Weights of a small GPT-style language model, trained from scratch on English Wikipedia: tied embeddings, 2851 steps.
Each number is 500 + 25 x the weight over its row's rms, rounded and kept within 0 to 999. Layers, rows and columns count from 0. Numbers have three digits each. The size before them is the row's rms in percent of the matrix's.

# layer 6 attention query, 96x96, rms 0.168, rows 0-76, columns 0-47
093:503503492475462493503498471515520523512507501483502503504474488443495532448532542486491504456503501488467535534470500465474499396510464516456523
087:439511479520466475490528467497479478556500494518510485510476482453516474503498528510471510503514476508505536489459503516458510524514483487503535
109:485484527477536478479484488568494527484484508481507525473481490469501466474531509536520463518477475505490491513530463478469493547496538500492521
077:528468483450461491506488512497451510504520501448492464533472486531497464498541469477493495482510509510511508571524463515496491525502497521472516
105:523508488459494496485459494528509514498533542473525451488554449480502486504549505487495493522530523550455514513468478515493481484464483545479490
103:525498505471507509501524496486489473467474527549491544531485491529501513509505470489484515510535549479530515488521489481527522548494487510529440
088:536465433498482500489492498476471501492515485531510480515527514537525503541472472510490501491501562499487487507493460509539527538500472507505539
092:467490525511502455521507493535461470535529502455503481518497488450507532517521514483489461495525483501483483503493470507504517496486441473517529
104:479455538484499537513512477507479529484518531478500541480512495505480517503523540512510497488494539471504517498560506515456443534490543500507501
093:514477468498477497456489528542503511491500499494468473520520526472506456476492491491487513511520459497469481524514474500550484572496487494527486
078:536436460517490507482472483516534522490504516456457493473465467554478528501439491508530497503504487554494482503542530505488519519552471479494473
101:419549484498503488508520473505445519532490508556556526510505487459513481493499516536493516484520518468522479511489498497535513503498489482507539
091:522472435513466526508504545480485470530472513514474514490512512522525504534480471486522464522472520493498485533441490456495553505468542507496460
106:540508473427536513487456479552546499483530480526507478500495527499518496496497499519469461487505476487477511489498491523504495497456542458496491
096:506507541538498466503529497547487473510493478462460476535524482508475511541462508495499464495499503527491479475481526479460480486484463493505544
097:473496498518505504563483509516489522485506480544520450483520473447489503468524497486543506506495486490527508517475453487515493478517552471542477
087:482496526466488536463499543486508471499476541510474474516539502523461491512507489522536505498492501515492452517515516473509507461508521484510502
100:470519523448477495500472482528510523473511507535540484471537511491492480526484547487511455492487478520519510517514491529508476514567534492504525
101:494526465483499526521493468487472511507465499460509450469435497506536483475475489520509483515496484524454482500446510484496529430473479472521504
106:464491480432483539527518512528514517475496519480541491476492497500505480511510507507513509504517507489530515460541494523477472527561487483490495
084:513512508543473542542496528501500506536502504475501501479491535534546494520444506521529491531466521503523528505501512476493538502478524468496458
082:488471499509501466498509483469476502527532487502502497487519506506504543458495460487497506493511488517513439509518515497469537485496507526508486
106:446496472485514467491498462510473508538497495439502508479458458467495472474511505507514489479500441468519491522593508505482496485531484491520495
103:507507480542502509503551476516504522492465466483507507510474515496522477507513507469512528474546478513520442557474496535528512504502483474541545
092:561487492448477489492475494513503474483454506506546490458530521466484506517468489487499509534471454517465490561476482498526502484494537479513507
111:516506506464527522506473488509499525432521592511481515510516463492478522494479515507498475497440483487498536494531493505500506523484511497501484
107:508521532477480498516515517479503451478501528533505500512508495434495513508477533483513481481457498500477510494494484496506490458494489466423453
105:493511477536500490494489494518439530500534510531481474498510480514521502532477502514519500524525541520512512488522580509488555477522506518518505
136:507502503447485505519504492516494485454512521538472508487495483526507511487468506508505501495458494469488505460565459467518499539523527457498486
085:461463510485457493556540524532487472490525505497515502506523451505523526500526479516502487542489511499474516523502489470449486473473501535501514
106:500502469515487447502483463522490516511490514468516526491499536509480508428453473507532522484487468486520484475499501534462473498487491489542462
088:498483465492495499478492491488463470534506548472518476535499468493558481482506483501504482565538513507511544517514496506456526478506502531504508
101:518476445561513482491502481497490506477515445507479482496533538497509530512537519489481518507464498520505488556522520484526465458505511477506485
091:468476506509480518455471534524512519497486464517496503497499503528475492546500481469576497477521474523464445505489526526488527523485443488449499
094:464490483472502528522502525484521538501508460513502486484495512518504531446502486491508494481493531500500495496505495511455524519520489503496523
102:486474493496512492507502474510543503517539570513475511477480466510525492461520532491464486485479522478489458526510477551521510518516484485462445
100:492490537519539466505560485468528507504507495526463490537441525537538516491482506488509518498507515497448535479502483505509482471492508486506486
084:480529549498519510490477461520572528517506491470473454508500508505491468492513522493557489486518527504437502490482488494534544500515491525465474
097:486540495440524516473497463479508517536546532481501487530481491548508515452490498511507514474467485492518480504539472523523467519517494462491557
092:521499545459505492521470535524491503541500523540555427496487452493508505520508509479513538500487541458540497474508521470512490514496474507484492
095:500523468570498495495534537475481467483488503469531492477475512498486461520498485559542534488493509460505478494540483477525517493504518493481488
107:497487524497477511488498481501495447519518513488477531533482492549518501424496540489502521530502530487526476530543483524520517507511461449510515
093:473494507494488505483510498510508423494475490487481529488464534446531526450484485469520476519513506485481544512546487491495519543461501535494508
090:470439493517547505530512510499534494505501513462469538501503492501521490501489433506509524474508490520510520521497511516492485486508506486513497
103:489501481478522475478489490498490477425531529527448502529458510557529471501453492530471514513521479498510536525492515546495504519491460523494479
103:532477515527458516491484507443578521483471503521518523525493512516450522482475474526468467473540503526500531507529497520480524507476424460484512
093:452501472519502504536525467527511488454506507528507488538511496509492502451509489540521467466508471482482499477512502535486516501460488476473552
094:486478464488476524495550499495500497544480541486483498474524504511469501524520513499511489495523489524485557514461528513522437524460490538504502
094:476479528528494563516499506482495534453511487471506485466525487489484530531505507516462493532494525531542516501504494490564466453526489493503530
089:477534513501506487488522483525504505498498491543485502541491543525504469488522467480501498541536510554472484484510496472512511498475488480493491
089:495512513494455548516512514455495536479530511530478514482495491504473495436504482461484468519493490508534520525465434477493522498505507549489496
088:488520514481476504491492543505495516505515503532471492488532489519451517517518503504473513495457478564497488517553496454493542498480510507499450
097:465464528514522521490541475488501514495502458507540447531436516538532496491517527544480479531501489508502496477559493490490483515520426486530490
098:480474494514514474466458480517503500496506476503541480470522521503542469494508486475482481515514476509482546517530451457523483523481483502482506
092:495510528542454534516514509506498463501538471503508449502466535529483515499485506499507484524536522490505534464533505464475513520527532491491514
092:473497520500523490450512513502516469493536488463479508495471510562505501510524523521515447527519484505567502498540530508502532492472488529435513
095:480501525487487526485516503485512474502510500498506482556492505472509481507451502478495473560490477522518461489535438480493474492515540471489483
102:509518499468502522471511530493491459482511487487496528511506473495513502492531533553467484452571506458482469484485493469491452461496497501458518
102:483475452490506523505491521518477559519469485512466467452453529516501482530454478509485530441469517482493506519512512496490492506490497510512491
087:508489489475494507537512490536542497485483485504527521503482465514516520504464491543493460502493488556521564496476504510502490484546495473479459
101:481508507520500464500560507480453502481502534497507544503454519453510519548539502496511513482525487517498521479504449542537512484502481522481496
088:517513511507472482495476504530486498498481497504489476473492525531503490534496453465474445523485503507500488566501504479513484503502504527464488
092:498523547508532518504492484504463510554499512496529522514491456504478504485477506490443459482524526493495494431531505549501496485535486531523482
098:508494495519534511495468502497475515521511522473504433445509462475454527471507514465515475530532479493472525506530484522486451497494530498513493
100:517524517486528543524520526496433475494497476515488524480490471515458528523506478489507513479533514491496494498481504505476543490561487474447486
100:516496514470522516522473509506498510472511515520508463523473471565489510460492506539517509497508509505506486502485501551480511498527499432509485
105:486469561546483493506553512455520477515521493526494510510512510558532490471486484519534508510533476507529521512497487530536509530530462452525528
109:416482494493491529508552517525497519537517498482491547517493469475485503462526526471480459478525504448490508454519551507479449487505488491526453
101:503497483482501490513537462478520490454470488518523462519505548500514477493515538490499501525496513473528538452442493551486499505506505477506527
097:510527535475466524519485497497510522514552492508461533491562504484463542524538488479487499512467469480507508514478516455489482453520526490501495
107:505497488545476444446493508512507513508460514494483530529517524520510453506503542517483492500521468490444488538491506505484564484507512467459510
115:498489487499511497514462470504540515511473460543509475505499487526518514478472477493536514474452495497514536466516546506465509508500514501495484
114:540511497433507522452505448515508499477501485457516511507520526507509528475475497517499485510467491481468496457505502512458467480429517436532525
118:473498452500525521494489531558488533502508514483529505488498476458439492552493483482491504482507508518512495468511510487473473516521555527498519
111:495562511534475535517534514509535493457501483541452509521495488530454528479478493481498515502529513520512451464492488503473489525473494497455482
110:525506473541508466480466482488494436478512489485462484490514530475548530536463468520469509514527500477505518487483505499478465496498517464501465
105:501512489485474487447514514509499524548484493504499494521489507528520494536493512500404506504503507487526504484473483492494509498521488541491479
# layer 6 attention key, 96x96, rms 0.164, rows 0-76, columns 0-47
099:500487500486498529482472499503499563486459531503485489464505537541510503502542491508502522490511495509495495529482447495477497532445495495468519
098:513523458474511476501525498486519515547516508498505470519498540473530527490460538473518484470517469501495507489595536512539503477476513495525460
104:536529494534490516486477470530519523503527579535498525486502469495506515477504499501498531542538488499504508508454471509494490549459484528480500
077:480453494553477471465481473494516524501495490478509495488532544509498467502499525497525522529512530470469442497495516494496470498503472469519482
114:487473474508484548531508518510517559489481461530564469466545521496514492528521480538493500528539499495498501536435453526513492493506547507499494
093:494494503469475497463519447486468503495505487476496499508448487502532495537444466523471497518473499507495465470468506484536520499493482527495538
089:496496522538478480493508506463479444526495472495499482525485475472536461530507501499501500525506470525523517483499527485553525474480479501502499
092:541488490532504494511533496463507557501486504494492505497443494502515515457497507499464492462496544505513483518491530453510514489487529558485452
113:524482460503485469510469516541478505481542510499505523485513514524531498530520490512499520500478496487510546478477438496505499552494520511515478
084:490492517546497545469547485522490496481494504507527528525487520506452520471516504489503491523522493502462432542497521469542487469488482510524520
080:488470487509513503519484485506524500479530463460476506499476549527522486477519506451523479510473483561508520549480501514463484480508473499526535
096:520540506535538513492509484504524501566494490538490513520512502458523482516485487480462475462524481474527501493547495492522501475501492550502508
102:472503517510440487507518513512500423540522494498502495502505511476468467482493498491470533494502523517502511507529495495498514462482480472565506
102:506487500450525465490509515502497487534502492520525468511560470498449485523464509512512494518494490519524522486488489487455491473510532519575535
090:499506501466495547528518513458471538492509490472470492487490540510502496466502482508497528505501554521524496553498526490478529438521504473476492
096:465524547504493524498494501510535509481476565514475498489536517511462514486484504505519523503493487501450504486509516494531532513523494523499476
100:503509493490502496548530525477527442457508518510466539539529539519481518504485519491540509520484512495523531532470497482524471526542493508530476
094:488518465503501531508518538510544505480491546504511529504543495507519485497513478516497493509468528464513481480495460482517511546515528504494500
100:480527516507527535514507487487532540528485512568494510418474506489452501463550471484519533478486494519505536523510491504443487505504522512501504
088:522484475511440506485510515469526510481418516509496481504521499483537494470494506469497492553476468508480492494431508461481508545511483528490493
081:519507502511501495474505497544503438528505531546511534477478504491503475544461517471495523538480465522478496497491482534518511543519481447482496
084:491455515499498489512487525502528515529481478493472496534475558457490525498514500467494507421485501527544457503493520487507494456469481503518486
103:523498495515505500469497473507528532500514542477480506516500522466484541467523513472504503465497454492470501482484500506507424520508487522482477
099:482524506543557506454521474473498515507469500476488488520487496509520495459497460486479553482528522503440467493531498499498438500499503498506487
093:512519543507482491457505491438509483514513510533473525511546504552470484435508497514533520467462542486491491548497486514519501484511550538526499
101:451475447446501504504493466481460475506537497513503490486499492499452520521531468470481481498474491454495491478480501503480492493547544519505524
091:461478461514479479509466511526482493496520479544480524492473507491513502485489542489483442531457515448523546529516447461544510502489531501508515
105:527477512491507491543474497478488526566498443477499492505482491539527473505513466475476508502534479524491476538501518500499504458495464558510533
123:480479443457463488500530494499468464524507501508488538509493499509504484527473474485517464519438456493527525470501501499517503526547479494529516
099:502466475462481456513526496508511533515526487504507483468563527476507505501461516510539499488489480523545497475515495481522503514539521513554446
102:538477502548496550437501514474530503486476508477457508503513483527469521458568485483523526497479516494470480496448502477492487467480470529506519
090:536523500505510452490508483458495498543511447493525476479544523488511508507476501474499487506556478529487459534481513494509504495462480491498486
105:481510445499481508471445452569507481490543519505502519478515509505481493509518512552489507514468462527488534512495506506498521496528531455490511
094:495489523508489510576541509595502500438483453513506522508490533513464499537508484520546499462471478494517459512494521523506498496486483495463472
093:479477481513499530518509533527503522492475479468445503462499504533535534468527531465478516477483543484462496496506452519496511486539495511448510
107:491462526486535506475508487502529500501506521537551511503525438494540500514488523496511501505489471502518483454526496528448500519521476500507447
108:515483507515536453504474497457502497505542539462475490512478499530540517500481491525514499486488518506431523499482449507475529484469532475480486
093:506498529501500508546442502489518535478469525520490517495486508523512490553525548517549498497497523461477523515491446502503511554489501501493481
099:487506537487523492499506502525491521525532501493516492501467505523483521492529487500466538443508489500503454484546460469541485494526514466527517
093:531451502527536490478469540498506488554459468488501443486524468508512491551465482498508514532537524474513517479494544516483497486501503484495494
090:473505521495508497518519519493507491487480518507503481418467520474470502503503486517525524478518523516492471525477479512482493538480536464505526
104:487511520489458525483506463542482503540502477509541472517487493532505510508480513492491547527486506493538504469531499527466512517509479500559495
090:492502504538521501519471520494458455544502487500482510497494527442514549513477511445511490515460513535508514495540506492506526515456503513487539
104:485480534544516522536466522520522518508473535483456514489498488521502505474526479480461522487503513505493492525477503503501482524456506491497485
110:439493443497508441509525502505475492496502504472476492544511509542506508493475488497473526516476468514492510527482503512476510528454467521534514
098:547498485526465521531540483526529489512507518480470543480463463504454494500441519535463477496525496520516499485515531529526478543446449467492548
094:515491479456523502505510507482532426517507458499544500481518503521504517488497454542528491493524470514495501425517492542527507526486512494546554
097:471509530473478472462517450500504479518454484527473461486465563515486516487505500488501513488531506484463527479507488484512509515520512510431471
096:479502482494514534507460461475493496490526508480509443488528509560508480489476519498452463498464545559510487516497534487503538503506498466536499
091:497508477495504466479488498497486491478504506486502495481516490534531478540481490499489476503527510509539496481526424488530495560495520455473476
089:455499535511511532461512547476526500481515461494465480502510470499537516454521488489520486512528510489506502519479518455524478488495498517466511
099:482492499519477485481531495513547526491463477494480472497503496496508519483505513513500497482483526522502455546539499474500503456478505496485450
095:497505494512521537564507477472501523481503473500482471532481531528494501522494548520504489522501524500518451445514513513504503488495436473493500
110:517514485512498482494488458513522499545527465506491498511517504519495457526487531505491500472492461486490525515517506462538521502498509542535505
099:519496533511497501527500500504520468521536476482492458493499548478528505521472513481492474518517481525485543497467494474497433495500484510489506
097:486547511517547538484503500552517495436513506513514524487451500543532513514508520482517552540506499484497529510489476513484513541484485538470507
103:527524452499510509527503496461580528530513494521517476548536499494516497465470509477510525508475474500502468510506491479485498473516567484501527
098:487528471490527475480470499512504511511494489512497511475523464484503504511526481518502497498565480490491482489485536497505475479489512508475526
097:465476516482496516484476550488499550510482530507509545514503493533501447524434478536461515474473549521479503490493487470499513471492508503520500
095:468476521484427479556503512541524495554510488461508509459495489488496526522484511486474455489517462501503506477471504544537531490529496536505494
091:495520502512491460481510469462486508450522514516466504520463493465512508520528496482514511484516479471495544501512485506488527475455483526489499
096:545495481517431469483502483501504537495487501518562479487532549526505539477514494524492520496472514507494517564459464491502515529504524522492524
110:504482516521537517477488493481512537531516491452497519488490491506495535471498524513493492473551500523513516497514543504462474464481490542505500
100:490493510549521523519505483513518531468505534537515466497506481488478534458510518489485482516530534489468543493506481495482487514497510496484487
102:510486487536491516513524534506492490487495522492499515502485477516529571493486479490515496491531520512500513485458482547457510526552488512456487
099:499500509503525506549502531512515541495527481497522474518514494499514488497479510475470475480529491512520459417502519542445537470496515478538509
105:489552536504472460525496473512508459459508513555517496502501462500487493475464483518506527533534487491504499501511458518509498527534487484489531
102:493479527476485509491493520467458524526503501500497528490451481497491526433529567501518515518514511503506497494516530491464507441550472491485479
125:521507504475517488507562502468515511517496445461482475507534495506507496474472504483515501528475470472535501502505507518511474481540528499550493
108:501458517505457521537511516509507525539514496492473516558544513489480497509493462483495466558491447500474506509507501472494508515510524484523448
102:514513455507477497495484511504488488480482500473533524505509462503553468518480523486531498532472448520471534507480488537542549502485525479523506
104:514463534512515523499461496449508498501547510491529498493514483487503512492483493463519487470457491453519527497522518493489479492508502515450467
098:501497472497485580484492469464472537509480473469490513518490504508475510479544493483494545522473477475499526487519488477474445507452534491540527
105:475510496498522498505501515518526489502515518480512472502532488503492524472542477526537459501502538514510488482514491474506531453512554544489496
105:519500486468447537515546486514466481474510489517506483528463482485522516525463487520513460503486516524480530486479519521509542552479486506529504
114:481487472538513440470483463491436494516516518523497477493524518484515491504451498504492520491484487490482572521539527509523521524537504488525477
094:466477536484490475485526490504506489497502506511541528554504485515516496531502493535450527461513476505482493529473515501521529459534480540489530
# layer 6 attention value, 96x96, rms 0.143, rows 0-63, columns 0-47
093:472478488530476532477510513528557548483512428492507504489480497477536517536542492476501506519534477471468522527473507472506494531523501479512476
099:516472500505514508509489507492477535501562504500480537481535520523505491513511512489536490548518479474538471481528483513493534478503526486451498
092:476546529495445500493505504522494486504494499533511510539536470473506504475484511542546503475496487515504469496477490507494524487458483515489505
117:513530508534497500496490546451470516507507498552516526496513540514497494565524521501534499522516473527520507466504482548487460498523487492446506
104:491497546513475476494501529515509508474519480473517478526491496482492511501542537491506486486460490505466470462504477509514512472500516513448476
102:475428406518490517524466474529509543462512519486488511500488531472518495488462482499490495514481468475502514504505479539516546533520518506482477
088:486495543516485475505512498556515531547558494492521493475466532521519523480500476506466542454470489507511489459494511490505475464519549558474478
105:539521504515520525468535538510509532551502549495524494507493488530512479482474531536509454513508489481502455468487478478482481481522479499483469
095:528503490480501533449470534454538510508498535500460488510515541501489501489488523512540478510504513469538488500528492511506503501539497576497514
106:486507538484504501523497514455494482501497446544547460492572523511531547497500526513502506464476487511470470472448489484506489521466539508485562
114:522499526543473515542483511531466518510526476516527472507482511526514511497518487543486518536493465455536521437547495472508537463511516500502474
111:483495475542528517497473515482518528521535496518532566507481498552495464522539514550486490543507473492516503486500507502507502443496473497527510
087:531525500515524494559535483489483494497479494484492498465460477499484470467482493481448464509482515533562515536568468528517533531548506511460469
091:495500484507495484488527498526511514500490547509527505501452536498484503457439499500518509486496529507525446508530511489478470511521511498545518
113:489503460519551523511504544500498483513466456484544510524512476487528538542545487473497519527509502509456509547497504519499526535493503512504497
098:552453514497477506512481481480500522486463496487537490513523517467508541455500448508513513460447525564510499478452461463482491484491511519451533
082:554486520507517510453517461517561476489476548456500508520496483470458503464473478480476518481518542496491521486528507493491519552502510500523456
097:488556480478497547517487527484499497473445519501506458499503486502495481496500491464498509457493523492504518538478487475541537470491493495459522
106:491526466458483463501480483529482520517531454524498483483512508466497473539481501494511508542496442511508482458566541498477490479523507488482510
085:526463490497485481513517474548544492539496518494508495472477488501505476492480445490474517521481493536511533476523490455419470475463506505502508
090:563512503531456480446465510527515465517476522474498508515489491526531519473520546443506469499514470527494508505529467530496512522486478511490462
111:485494512493490500517473490478500514489538485529500515461475486464489463494474538503514532546501522507486511489535536501541517451505554489494559
105:499527505470487492473496517507485498507471487504492472501511475475495515498488507528530502529500458501465506486494538498477498517485498476507479
085:495495565473503446464527503504433473546550471504498489504502472503486524509485489503484473484484486512489510489497488523502475522513484531508526
119:504514468522494510468485506519536485515525528473486504467471442507482461495508507450455503503476481523497497469559496520483512512521464532512495
096:480486476565468487455481534557529511500497543487494505530485499497475529511519510512514515505487549497509496455525523513496540449485494525524461
108:499491484484474503471524478527558448490479492467488519527510498517507510455500515516503477487486530478501475495524508524458550504473511469502519
107:521512506509520473485532513450525509482492515519537442491541475484492524520476524460512473437450488516480477483511502545498482532494509554482502
114:454455508528476495494500510540485474493523531481483516505480495476499458480532472507493473525499539514473538471489488490478508480515493516552488
091:503473518516500512490493514456483465493518498505545491501503473468524523514553494548504499478481516499510442521487491534512522482534503515493502
095:505560420492486512497520530518498513518482489564501512486480488526469501525469508523519500513513462460508517509478501479464449542516484511516453
124:530458475508525496468485538489543525514536533534444506524482519511473492491472527479518492491515497494512519509495503493481474500512505478507521
081:481512481475500509481469498516492483463478469510497503495558542516558544491475506504489492479520507489534465435485475511484451483482528476487513
096:487492501510465496536490503484475488457538515525472490494490497481507446517489557488519472534463509493507511444529468536490516500484506510524482
088:475474458500505463436510506474526521497513490536463519524478509495534524455551484513497490511456508512516515492483484498508480476530505471498521
085:491508524541522477523521487493513534494477479543496519498482569488492487487533515509486478521496523479462511463479573485497477495494509510532531
095:493514550505495507488505509539508478502480535502507502482502515473484477462504500536562452508478473488487500503530483503510552556483491536502468
095:505515498468497491501503486516527511498465532464522540477502486524517472503460515465495518544510518486505511510533498504457490548541497528501523
094:457496518475533469502527484486529463526504516533507501463492503468523475516498510523497461507505491507494442513516504513500526544494495527503486
097:505512514464529478516491486538534529542491484483572521534529510517477532468541502462551533462475505534484497519499535473527495486472521499467511
094:456483517504503487451517452541553479489491496520531497501496513514516469493483535505497504531495488527519543539506525478439471506492467543559465
098:499477495506495481498503467528483498542501531506588513452446485492485549511455458524508507520512533494471508494493532518549482512523528472489485
098:513498518470499499460501475510498466501515481502504529470510500478507503495467503478500501496514495460494540500470469485483477506499492472546565
080:460475489439473517509535460517520499523486502517488506499505487527485489479476486495527474496469506493476484513549497493490485472481517436485532
082:474510524459489499512488499494571513516498509481523529514490521494494498472474486511534469542520504516529487547512544472486502505480482480516507
106:499537488499481474476481477483481517535521466537531509453462521531477504489490506474494490459500507491505478518495537516504461500514511518492462
088:550522479522513534453532556476511518496460512508496524502523516496516536451531494500490496523488539504490462527507502514509471492540530491511463
103:520566488500505537524482488495475481466496517474492496493536493476456544515539490539509477435489486472536522446504459523498524448474525497509520
087:493476462497529512517492463500542495535533469517506524488522517481468515492520529506512516557487507506509454509505486511506502523562482528485509
098:484536546501545512521528519498503537502513509539518501449521503521507522482531467466460543545545492545559458510529537475507513504506478502462508
092:493483513545515467465514469535496496505489495506439513490483483488447483507487512475495464485500478496476473513482516499469520507507541464503488
107:471493538534497502510486554468484506514464520477549506480523508500512530541497512501542544563480510509499505499498475457470524502522468497498475
094:480493489499523504550522528516540516478482491481508550501513549535497455492527463529495475532476502495470494473495476512481453488498534449475475
098:543531510521496458497468504485523531508487485529523530527459429444517494482478493507494521545493502533478462497529512488510450521478514516498519
094:503510520533533487449492443487543490505485472455535528536489452526516482541491522450530480490516532502485479497521485488462494494468497501469468
093:550491503494508504524508518504506499472517471470492526486487485525508517485492500528522508469486468516554524502490483504485516448495557524489524
098:484464508506473428519493510479526506488524467509482477515493478548451526503534532510485502521515527508550493494504490517507522474481499518501509
089:497516512556474494495522516463528544467487501454463479510481508485491497504500533504504523476506460489523479490458483496501527516489546505505501
082:538482506530488531491496454479514514490475497479528523454497505473492539527506498529475559537496446516487506484526520501463546529487500479505472
102:497466461506534484467533487551480486507515521513532526487493450465545511491484523517495513524512484548556470500504523516512497513499485509526449
094:497439507505489481483477519464511530497482490485516463516480544504490452500494510483490465431529497483498501472514491490489481512501496518492511
097:472518509477474469473471468478503497505480480511514492507517469504528504511482466518513481467473493534477446485530499514479507534495530451491502
092:470503486516508459475493467526478531471514509486502463540493540464522500537528492548529446529471528485492473512543557516551479525527492533507515
081:514495477538511517509515496525540504464499483474513470497475517493470464528491481502550490475540498500436479477523484494495509501474508483545513
# layer 6 attention output (transposed), 96x96, rms 0.122, rows 0-63, columns 0-47
099:521535488523520493525485500484504490515540535551504551554510480515526462518486471500496501477515528496513483470537533509555526495453474499494492
099:492503507491465472500555527505517489505467509476517425530520477513485480526471508514528516485509530538472480552491515524501504468539481523539519
095:508513446468524472488485484535482503506486559519515484470456514489525487485510478473521477505492458517481502521433479506476477509493482491480499
113:544481482487441487486510533559530466476475488474465484487498521497472494543468471500523471526456515527486493545487498452550546503519490491498502
098:564520487519515492491510496498509510485479524547529515507536533545466496521471466522507519520468485492499498523462448497541512555477503484493512
104:479510501527532499456512520464518490489466494539505480528481494513477493475531501487480487486516477522468481527489497476486490499469467466487536
095:493494480420530509492491497473524513495482541453512506478546453518492477502485457515496495495492461469463494488497478508453527529438492519501500
104:540490513497518489478495472552510496508490509479516488482529496417513502453476507490526487493497457528479502506547514513523502513473513480519485
098:470483463465487477529466511510485477516512474492540424495540466543504495553512501481512480526517477551518480483517470512503510510530510507550503
106:529509484532494521484488502503458551449476544464459472500485498562446516543493478490508500521491476507492503485517474475466477515510433509502501
110:530539480466543473464514479496487504496506505454539484493518519483509494498488500502511539461535524518475501509516525536497513541454475470500513
102:519442479493458476481513443466509496516465536482522501524489500479544488496496461535461502511513499503505481557504491519528511517502488548450552
087:483528508468505482485504535481566493479525460512511515509545528485471559526466509491504491492445461492473521508496510513495497467517516466462510
094:497483530476522535506477524461501464508518498496486467449499448483478532489507504515473549485537473500490454456515504515499477481508477510481481
111:571515485513479511519498496498510527465536521509487542501503541466463500481500504484497510516471536483490499545496502475519482520472532471473495
103:472499464464530523471489450511477523448505510476495496497447490535488485498500515489499490497502456478466487467535477531495463550508465463509506
086:481475511489547468545496489475509514488516462517523462478493506432491517467485538527513471446512472463532531444535540536506478527500505487496502
109:469508522509466497522530490525474482491454509527511492492494515524510513514467492518539504534471512540525505519527493514540482550536540477532521
115:500488488523504508513506531493515469477478516523463464474521512523503483547467474515556530504511577508484483526467461462505526498501489498481482
099:524529501476540504506513517489522500453524559496520520493501481467488463470465505515485532480511473464457531448505489527527529535511488453483479
090:508493505469546466479514494487538541510552498522505531517540484486472477512507509492523495519515490474488449476542495481516515534499496496513481
112:548499506498494480497535497480454431532497488506507509525466486540546522533512483523456496513550489492490487502484487486501532479487462493488485
101:529486513510516506499493525494499518515511511516462489510492505562481518527455503480526474501521475524503513488448510492501485449500523512541486
101:482491496530485512490473521515553548499488521468468511471511502506492487501508522508512510534506518466506453527486504489499490522502510522501490
122:500474539459496433522525511463529458496494490516516467530524520493482476508467505513456487478497500518499474491509466495513528501505519493491495
111:478497458446484488485493488512506496506493461516522488486504498436516448502502487486474516503517462471487516512481451504533493541501501525522547
108:454522555516493493547476473493481505487536513524519483519473448499511484471524513497499487475525472504510519479502471521482507508501434520533488
106:490494544486532510486448529522487511464510500490472495476534475529459503492522501539531475560492483536484506509506472503477491554493522486546484
118:492532531505494528513511482460552502545494485536536531499499507508494493465546512489497512492536449465528455491490454512543468515516481520467526
099:542504521504506508508492498515530509453473521502500516519470511539496508509545486466472526505516504515467512543501492553542513555492514538494525
098:449494481502527508518497515501488537471491516506458454485500503512511524479536457503525485500496512540485493510521508460527509467506515502520467
119:479512519535477500515503487516522499485494476485508467498488478469525495510482520503487465592489475558487527458485546491511515515507489511513548
085:530519519511490467492494522471489523509567486513495530523538474466449500491475570492498493511555512496464501519502559494527549470482476499473489
102:506478496513498503509517488486537518499457502469504549493485491527484501509491479522486526504501534505458483520482520455480465479540473490499466
090:537492510487493524478518514506470460517479518458506478506486480516493477515488542527480464490505462458517483506491522504448483490471528516502528
086:476491466472466495463510493487503505522511511490487449507526496492509504525474496499519500517452468532545489496452513494528503497528534517507488
097:513514479496494509517514471490481512528512494471473532482486524498522524547527509488500532450493490498519509519508511548509496447516551515486522
108:509472504526494459474476510470485488529483488463487424494494479485494544483541473494494490456493454491471513482489531472518473452493465501476475
101:516488486543502513488518489488488551486488517481504500493462499517472481470462478480479540442495523498483490552544483538505491499489513473513512
103:480490471546467494503507522503465482456528490472434495489471521485502507508455491518488461539532526479503512457485484513553517510512475516521493
097:544495532513462483495506519437477500482509496499526474521523530476486514494495475481522500494465478489496491476495535521524498481445484470495564
102:495514500512471500422489517517490520472493472431466538484538517442464501481551492464474519479510485504489506520503475456469483504495503551523484
097:535469492522481473498464500509490470472426514477470457490477511528488531513526477498513534517499507548500506484489509513506522514526486494435465
085:504520521568514492478491480513501483455491482457490476488484517425495484535508507490508509487499542488493469485512553527487494512487476577466486
089:489496486535517485488496501485467505509464507503498481511474487465508489536538494508468512491492466486503463476519495539509493524482501524530478
100:487514515505489495474491451526503493509512499492527494534483510482532485517529507494468518501478489499489502496483498535525493509481494472546528
094:500490481442493467514489453488483486564503479484524500540485519500508448532490485507482516505507471507515549519461495520507497513501511519528520
099:529455487477498478521515523520513484505486480507467547498488460492528464484452497508482486502519540505491476540503522492517501474578513528443479
092:477487508508485499525482530519494511478475536499494468500486530484519498512484464473491494471527458494518516451528523494476508457431563473475522
100:527474449515510487520491534511502523516450519474481522529513465488462488502479468490503496483521460458461517448502491525512484516535530488545526
088:527481484508467530477477527525467521524497531517554519546493510504544500529509482498485460492480499481554491522539490478494478499479509501464510
100:472518525451520497494487516464502502497526491524443484497467508527532474487531478477492492473499498514478516505521525513445484454487500506547492
105:497530498516481438484502486512489504528542506493513478505494470474485510515488509472485478512504480539531524515535506488502504514552486526511556
095:468482467500542486462513550516501488513504477497462457493527521548494504539512465473488527513500507432521502497469495499453512483488487519531438
107:481435456469460495506505519496483488518496458497506451497508489510494504495490487495481479499445495474532497502537521499506493512508488516543507
097:496496494488508517519505517502513503518477542502527501499531421481503509563504526466506489491493492482488543482503499452497532530532462495490499
104:527507496515535525497506509539497476448479499537520503534471497449543489514466490466506502508482525475478509501475510483469489518478524489518504
094:498454462481545503494474525500501487487501505574516482572486466508507503479481487484495480518477534510516507500496488501469489506513489482483497
083:491492515461539474460519543475500491469502499512524455504579517486508432508502457461487455482535506483475476490494498495533496502538507547494521
107:533490526522507515508471544484508532554513514492500506509485547474457494463524509505511503473506510497522499536531542478505497512498485479514506
094:505538466490517514484482470571491494496533524519475542456504450500504491498512516546544529516470460517483470506491477520496476515463486495515495
108:504507526527551524467507519483515518497514502465504486540507485489510529500502538485489538521492515474520542509502533496489479493463475563454495
089:502560506538483522491525533496521489500499477501476521509500497493482514472425464473508520523503474505505528531497524516499507488429557481486481
091:471459492471468477515537470499483472503537489504468530535502518510544514451507498460492496504500492500530504490521515497514515477510500502481502